Weights of a small transformer language model: a variant of Muon for these matrices.
Each number is 50 + 10 x the weight over its row's rms, rounded and kept within 0 to 99. Layers, rows and columns count from 0. The size before them is the row's rms in percent of the matrix's.

# layer 5 MLP gate, 1024x512, rms 0.0753, rows 364-380, columns 64-127
100:58 45 44 48 48 69 29 47 60 67 55 47 43 56 42 62 59 78 79 40 37 44 43 59 58 64 41 41 52 47 63 42 53 34 55 43 45 55 60 55 66 60 51 57 47 48 44 40 57 42 58 56 68 50 45 50 43 41 70 45 41 44 45 52
103:50 51 52 44 56 53 52 49 60 45 56 42 63 34 52 46 55 64 57 55 52 63 58 57 46 34 41 38 41 51 41 56 30 64 60 49 47 37 51 34 66 66 50 69 43 31 55 59 39 57 46 53 46 46 41 47 64 44 44 41 59 48 53 33
103:54 56 74 73 65 54 47 49 50 65 63 33 52 57 61 32 26 49 38 65 69 73 62 64 45 45 47 62 49 57 63 52 54 56 44 47 44 44 61 18 59 54 48 44 39 72 45 61 42 61 49 49 34 38 59 40 59 53 57 57 56 27 49 46
100:45 51 56 49 44 57 52 48 56 58 50 52 63 47 45 49 47 41 70 33 59 46 46 52 67 46 52 56 49 47 55 45 57 57 53 49 40 72 49 60 42 59 56 39 71 39 84 56 49 56 51 71 38 51 62 53 53 46 50 42 59 53 42 42
098:27 60 43 46 45 47 45 45 41 54 57 39 45 39 48 54 55 43 50 50 52 71 67 56 46 60 44 44 33 54 61 49 84 48 39 53 54 50 42 22 67 56 36 42 53 54 50 59 42 40 52 47 63 58 46 45 59 62 57 54 51 43 49 52
106:30 57 49 29 51 58 49 48 53 51 34 54 48 67 60 54 44 49 51 71 37 39 56 55 52 33 62 43 37 56 48 57 54 45 47 67 34 43 51 45 35 38 51 80 67 53 37 45 61 45 48 54 63 53 76 33 52 47 51 42 53 52 53 63
095:36 31 40 62 49 46 39 55 64 27 65 52 48 71 48 41 40 66 52 29 54 45 58 44 30 47 45 38 39 53 37 56 57 59 50 52 56 37 44 66 54 44 44 43 57 59 50 50 53 58 50 44 57 47 41 58 49 49 60 59 50 50 57 33
098:52 49 43 37 44 41 39 53 59 59 36 67 60 38 72 41 52 45 44 50 49 44 53 59 43 53 68 51 53 58 56 51 48 65 53 58 58 60 74 63 67 47 47 38 45 58 43 54 53 61 77 65 53 46 31 31 58 35 62 70 45 46 52 56
100:50 43 50 25 42 59 35 38 53 49 60 43 37 58 46 43 50 40 44 57 50 55 41 47 40 44 35 31 37 46 49 46 57 63 53 35 65 70 45 35 57 36 40 64 46 51 56 46 48 59 59 60 50 47 39 49 36 63 50 47 53 33 48 54
098:42 48 47 63 59 68 66 33 41 65 37 60 43 44 47 53 66 66 57 65 43 54 45 33 60 56 54 51 43 57 45 53 44 51 41 41 39 45 47 61 51 51 51 42 60 56 33 41 49 48 47 47 41 42 54 55 47 53 59 39 75 54 63 63
100:56 40 49 53 55 62 59 58 53 60 47 62 31 44 62 37 49 59 35 62 49 65 25 55 37 39 55 42 46 41 59 60 53 47 39 52 56 56 51 54 34 64 60 38 52 61 61 53 44 57 49 51 51 46 48 69 53 43 38 48 24 67 60 39
096:56 68 49 56 72 46 39 44 42 67 44 39 65 45 64 40 57 61 45 48 36 62 50 51 60 47 66 56 64 55 39 37 47 48 47 36 52 67 56 41 38 74 58 48 51 35 40 36 66 53 33 45 46 60 34 51 65 43 64 56 53 64 45 58
105:45 48 49 42 39 46 46 63 50 39 47 30 41 49 49 35 45 48 66 46 68 45 43 51 52 37 64 73 25 48 43 72 53 38 37 56 34 42 57 47 58 63 47 49 35 57 60 51 50 41 57 56 51 53 52 57 39 71 63 56 55 53 44 71
104:76 61 60 51 56 53 72 54 38 51 41 30 52 61 41 48 51 53 39 65 38 45 58 53 38 43 57 47 70 52 59 53 60 46 34 57 57 45 56 56 49 62 58 58 62 62 57 71 54 49 45 62 41 48 45 48 53 46 33 41 52 41 65 34
096:52 40 72 75 45 45 59 54 55 40 70 32 46 65 54 47 49 63 34 50 43 52 30 49 57 43 45 47 51 39 68 49 37 23 41 64 46 37 52 64 59 48 47 71 47 43 66 43 51 67 45 33 43 67 51 53 66 83 48 61 54 60 43 54
101:41 51 69 29 47 66 39 40 59 47 51 38 44 54 67 60 70 45 52 59 52 46 57 66 38 37 51 52 60 54 60 58 43 48 46 57 55 58 66 71 36 52 60 61 73 38 49 36 35 40 47 60 44 59 49 39 61 47 53 34 66 59 55 59
095:54 49 51 37 42 59 54 34 33 56 45 38 43 65 71 55 32 46 69 40 61 52 43 47 34 45 73 49 63 47 60 48 46 50 31 42 52 45 67 55 67 58 33 51 37 40 60 39 56 42 49 53 64 41 55 47 48 79 50 43 57 63 52 60
# layer 5 MLP up, 1024x512, rms 0.0784, rows 364-380, columns 64-127
098:54 40 49 46 43 38 60 60 50 34 54 39 32 57 41 41 52 77 43 70 55 56 44 63 53 51 48 47 39 46 59 37 55 63 55 36 29 44 28 31 44 45 46 36 46 63 49 48 51 56 61 52 40 34 50 47 48 52 54 67 35 50 59 60
102:38 66 42 49 53 41 49 49 55 53 43 58 65 51 47 58 40 44 43 54 30 47 50 48 43 30 69 36 53 63 52 48 51 50 60 27 59 40 50 45 46 70 58 52 51 67 54 56 66 48 30 41 49 42 55 41 51 51 42 42 45 43 42 52
094:41 44 36 42 54 58 63 45 39 59 60 25 59 43 52 52 44 43 47 67 45 36 40 57 66 35 42 43 47 56 42 52 45 53 52 54 55 65 60 56 66 62 55 49 49 42 42 43 45 41 38 39 35 68 52 46 36 65 59 65 44 41 46 45
101:59 56 36 26 53 47 45 36 50 66 50 33 52 48 58 43 45 54 51 42 47 47 56 41 59 48 35 51 49 48 43 45 54 46 63 59 42 47 43 45 60 59 50 34 49 46 67 51 43 48 58 59 51 46 39 67 61 47 54 40 53 50 62 59
098:32 55 66 61 40 47 46 34 55 40 49 64 56 42 32 37 45 57 49 52 38 44 44 55 56 48 47 55 57 50 42 50 62 41 34 48 43 68 47 49 52 57 37 59 51 37 59 37 66 63 66 49 66 48 47 36 62 56 41 60 44 44 80 56
111:39 61 39 37 36 43 26 39 53 43 28 54 48 47 53 46 69 43 45 49 70 50 52 47 57 62 41 35 34 38 34 70 57 42 49 65 63 42 52 44 69 53 39 21 49 56 17 54 54 61 33 47 52 80 54 33 48 43 45 58 58 41 54 48
091:53 45 61 50 59 43 52 40 48 44 61 57 43 47 42 52 58 49 48 58 36 28 56 56 56 49 45 43 42 45 51 55 54 59 37 18 54 52 57 39 52 52 46 37 76 59 46 49 51 53 62 67 59 71 50 70 69 50 60 54 24 53 40 44
100:64 49 46 65 66 36 47 48 47 31 55 35 44 34 39 51 59 51 61 50 43 55 53 62 46 53 50 51 43 24 32 64 50 45 62 21 53 32 55 54 50 44 57 53 43 49 53 41 67 43 45 61 55 46 42 49 48 56 49 64 58 40 58 49
095:47 51 46 44 57 47 59 53 44 41 57 39 44 71 65 48 52 41 54 58 50 46 60 47 48 57 57 55 27 30 58 64 43 31 43 44 57 55 34 61 41 57 53 44 51 44 62 41 56 63 32 65 45 52 46 34 54 42 40 50 40 57 65 38
096:54 57 37 49 47 48 37 46 64 55 47 35 57 55 61 44 51 72 47 59 46 47 61 54 55 57 33 37 41 35 32 29 59 60 46 35 44 60 40 59 50 24 53 46 70 53 61 38 37 57 40 59 52 47 41 52 51 69 57 34 40 35 55 48
098:36 86 49 36 53 41 51 51 47 44 60 34 59 39 59 45 49 38 58 41 52 43 31 54 23 57 36 65 66 74 63 46 51 62 53 32 57 59 55 52 44 61 52 59 52 42 65 44 62 48 58 61 39 47 52 49 53 42 43 53 54 36 61 47
097:42 59 53 61 53 51 32 44 51 57 55 35 43 38 38 57 33 36 43 45 48 61 56 44 49 41 47 64 53 43 55 41 54 55 68 66 37 40 57 32 53 63 64 76 49 45 40 56 51 79 56 64 43 64 54 58 45 57 51 52 53 47 54 30
103:57 40 52 56 57 46 49 48 47 46 55 51 48 54 44 63 42 54 48 55 38 55 73 43 42 48 54 51 54 45 60 57 49 48 39 47 60 52 55 68 43 60 38 51 50 43 53 32 30 52 34 31 77 46 42 57 37 60 63 55 51 62 47 52
101:57 61 55 58 52 56 36 67 58 43 55 65 29 24 49 66 45 52 49 57 72 47 57 57 40 56 53 49 33 53 45 50 42 36 62 53 58 52 65 36 43 66 47 55 45 47 60 63 49 47 46 53 46 68 53 54 36 65 35 32 35 58 50 40
096:37 48 57 53 59 43 46 50 30 58 50 55 54 45 57 56 47 40 64 42 52 56 50 40 43 47 51 66 33 51 45 29 60 65 42 33 34 40 46 41 60 54 45 57 56 40 58 39 54 54 61 51 45 38 76 46 52 59 67 47 48 48 37 57
105:47 35 55 56 43 58 40 69 55 39 35 55 42 54 50 50 47 54 57 37 56 48 45 56 57 52 43 59 50 47 70 62 61 54 43 55 49 52 63 56 55 58 49 45 43 36 61 59 62 71 43 57 35 43 49 46 48 50 40 50 49 55 44 24
099:69 61 46 25 43 66 69 51 52 52 74 54 56 56 57 58 60 66 48 51 71 48 58 50 53 46 56 41 56 42 52 54 58 63 21 39 65 52 45 67 35 40 45 49 57 53 47 38 63 56 62 38 52 47 35 63 48 61 66 48 46 70 58 66
# layer 5 MLP down (transposed), 1024x512, rms 0.076, rows 364-380, columns 64-127
097:63 55 68 39 33 44 35 50 48 51 34 68 51 42 60 46 41 69 57 60 44 49 39 45 50 44 42 34 47 68 47 49 40 47 52 57 45 48 57 58 61 35 45 57 58 63 61 55 43 46 42 61 58 54 60 39 59 47 53 37 54 49 44 39
104:54 60 50 54 39 48 66 54 48 64 34 49 40 43 52 40 57 49 55 49 48 56 48 45 50 35 45 62 59 49 49 59 51 45 57 36 45 37 71 55 47 53 58 37 50 55 62 53 41 32 46 52 40 62 55 45 52 55 49 54 67 47 37 48
094:51 35 44 51 47 34 77 45 36 43 51 35 40 46 53 53 35 50 55 56 38 53 50 56 27 45 45 57 40 61 20 55 62 56 54 48 51 38 56 54 51 50 58 41 32 72 53 51 57 57 53 56 48 59 62 64 42 35 40 72 49 45 52 53
103:45 65 58 58 50 45 55 54 43 51 49 57 56 43 59 59 54 52 43 36 46 44 28 47 46 44 38 58 54 55 44 45 53 46 48 71 59 69 47 57 36 53 57 39 64 54 25 42 51 59 66 51 44 40 65 72 33 71 45 42 63 58 61 48
096:42 45 56 43 44 59 46 52 55 73 49 61 54 50 33 44 58 27 36 38 57 48 58 30 64 47 54 52 59 51 43 34 41 45 41 60 55 50 44 48 62 43 38 53 51 33 63 65 54 48 53 46 47 26 44 50 48 50 41 58 42 51 51 41
101:33 44 43 34 59 36 43 65 46 48 44 39 58 57 46 44 43 38 21 41 58 53 62 49 56 58 38 56 54 58 39 43 52 28 53 50 63 70 31 47 52 55 49 43 49 54 54 36 67 49 63 65 40 45 36 57 43 38 46 47 38 36 31 61
099:52 60 64 39 64 63 61 41 41 56 50 52 53 47 45 36 47 36 59 46 60 34 38 39 52 54 47 67 47 60 68 36 42 34 44 36 44 50 42 32 45 38 48 39 53 52 60 46 34 48 60 49 54 31 47 58 48 53 48 49 36 52 52 47
100:37 36 62 57 64 47 63 52 54 49 44 57 55 44 54 56 53 49 51 64 47 64 25 47 32 51 73 39 58 69 66 50 50 37 56 80 42 56 56 63 52 42 64 56 43 57 46 62 53 44 61 35 63 47 45 57 41 49 63 49 49 51 55 53
107:51 49 42 34 60 63 56 64 50 25 60 43 47 61 46 71 37 46 66 58 56 50 53 51 48 67 46 58 44 49 45 57 44 48 44 45 55 42 69 62 52 50 54 42 46 56 48 57 38 68 50 42 57 55 53 63 51 72 43 55 39 60 52 33
096:37 48 51 51 42 63 35 52 59 33 26 42 58 59 43 58 44 47 45 45 68 51 44 54 52 60 54 46 70 64 51 49 40 48 46 56 55 29 57 36 46 56 55 50 67 36 57 49 46 59 51 41 57 67 56 41 61 52 49 61 56 41 38 45
097:51 48 50 51 50 43 62 46 54 65 42 27 48 48 56 52 44 46 52 44 52 44 54 49 30 45 61 53 54 56 44 48 59 40 57 61 28 49 59 49 46 41 49 54 57 27 50 31 55 52 32 34 51 52 51 32 55 48 40 45 61 38 47 28
093:51 45 38 35 35 49 45 54 69 68 50 53 64 57 53 42 31 60 47 60 49 54 65 41 30 50 75 53 36 35 59 47 59 68 55 58 63 51 62 62 56 47 50 48 71 53 40 58 35 55 40 34 52 42 64 49 57 63 46 39 57 41 37 44
102:45 63 51 55 35 56 57 34 53 61 51 40 57 48 56 37 40 52 44 41 64 54 46 50 58 40 34 55 67 46 48 30 51 46 25 32 36 50 43 44 45 51 44 59 51 39 47 48 51 65 51 59 52 44 58 46 61 56 46 52 47 37 55 52
093:58 60 58 42 32 71 48 41 34 55 63 46 62 36 34 41 51 44 50 41 33 46 49 50 40 49 51 53 45 46 48 36 57 44 41 61 45 46 51 39 46 33 58 42 47 61 66 55 49 67 54 62 50 40 31 45 39 69 62 63 54 61 44 60
096:58 48 57 69 38 47 55 50 59 57 71 37 53 37 62 65 33 58 52 47 60 52 48 37 54 43 34 63 48 30 64 57 45 51 43 56 51 52 54 46 46 61 45 33 53 42 44 53 42 52 52 56 36 49 53 47 48 59 52 40 40 56 61 44
102:38 63 56 73 49 55 45 27 44 40 43 55 52 55 58 55 60 45 44 45 64 39 51 51 39 64 52 52 59 37 61 47 39 47 54 44 43 34 55 59 57 56 55 32 29 53 55 62 48 48 42 57 37 48 38 53 61 59 48 36 46 48 36 47
096:55 61 55 43 42 48 52 60 50 56 48 63 55 54 67 49 47 63 60 49 46 44 58 53 52 46 51 63 48 62 38 45 49 48 53 46 43 44 42 61 59 38 61 49 53 65 76 49 54 33 44 43 54 59 41 56 50 44 46 47 49 31 42 72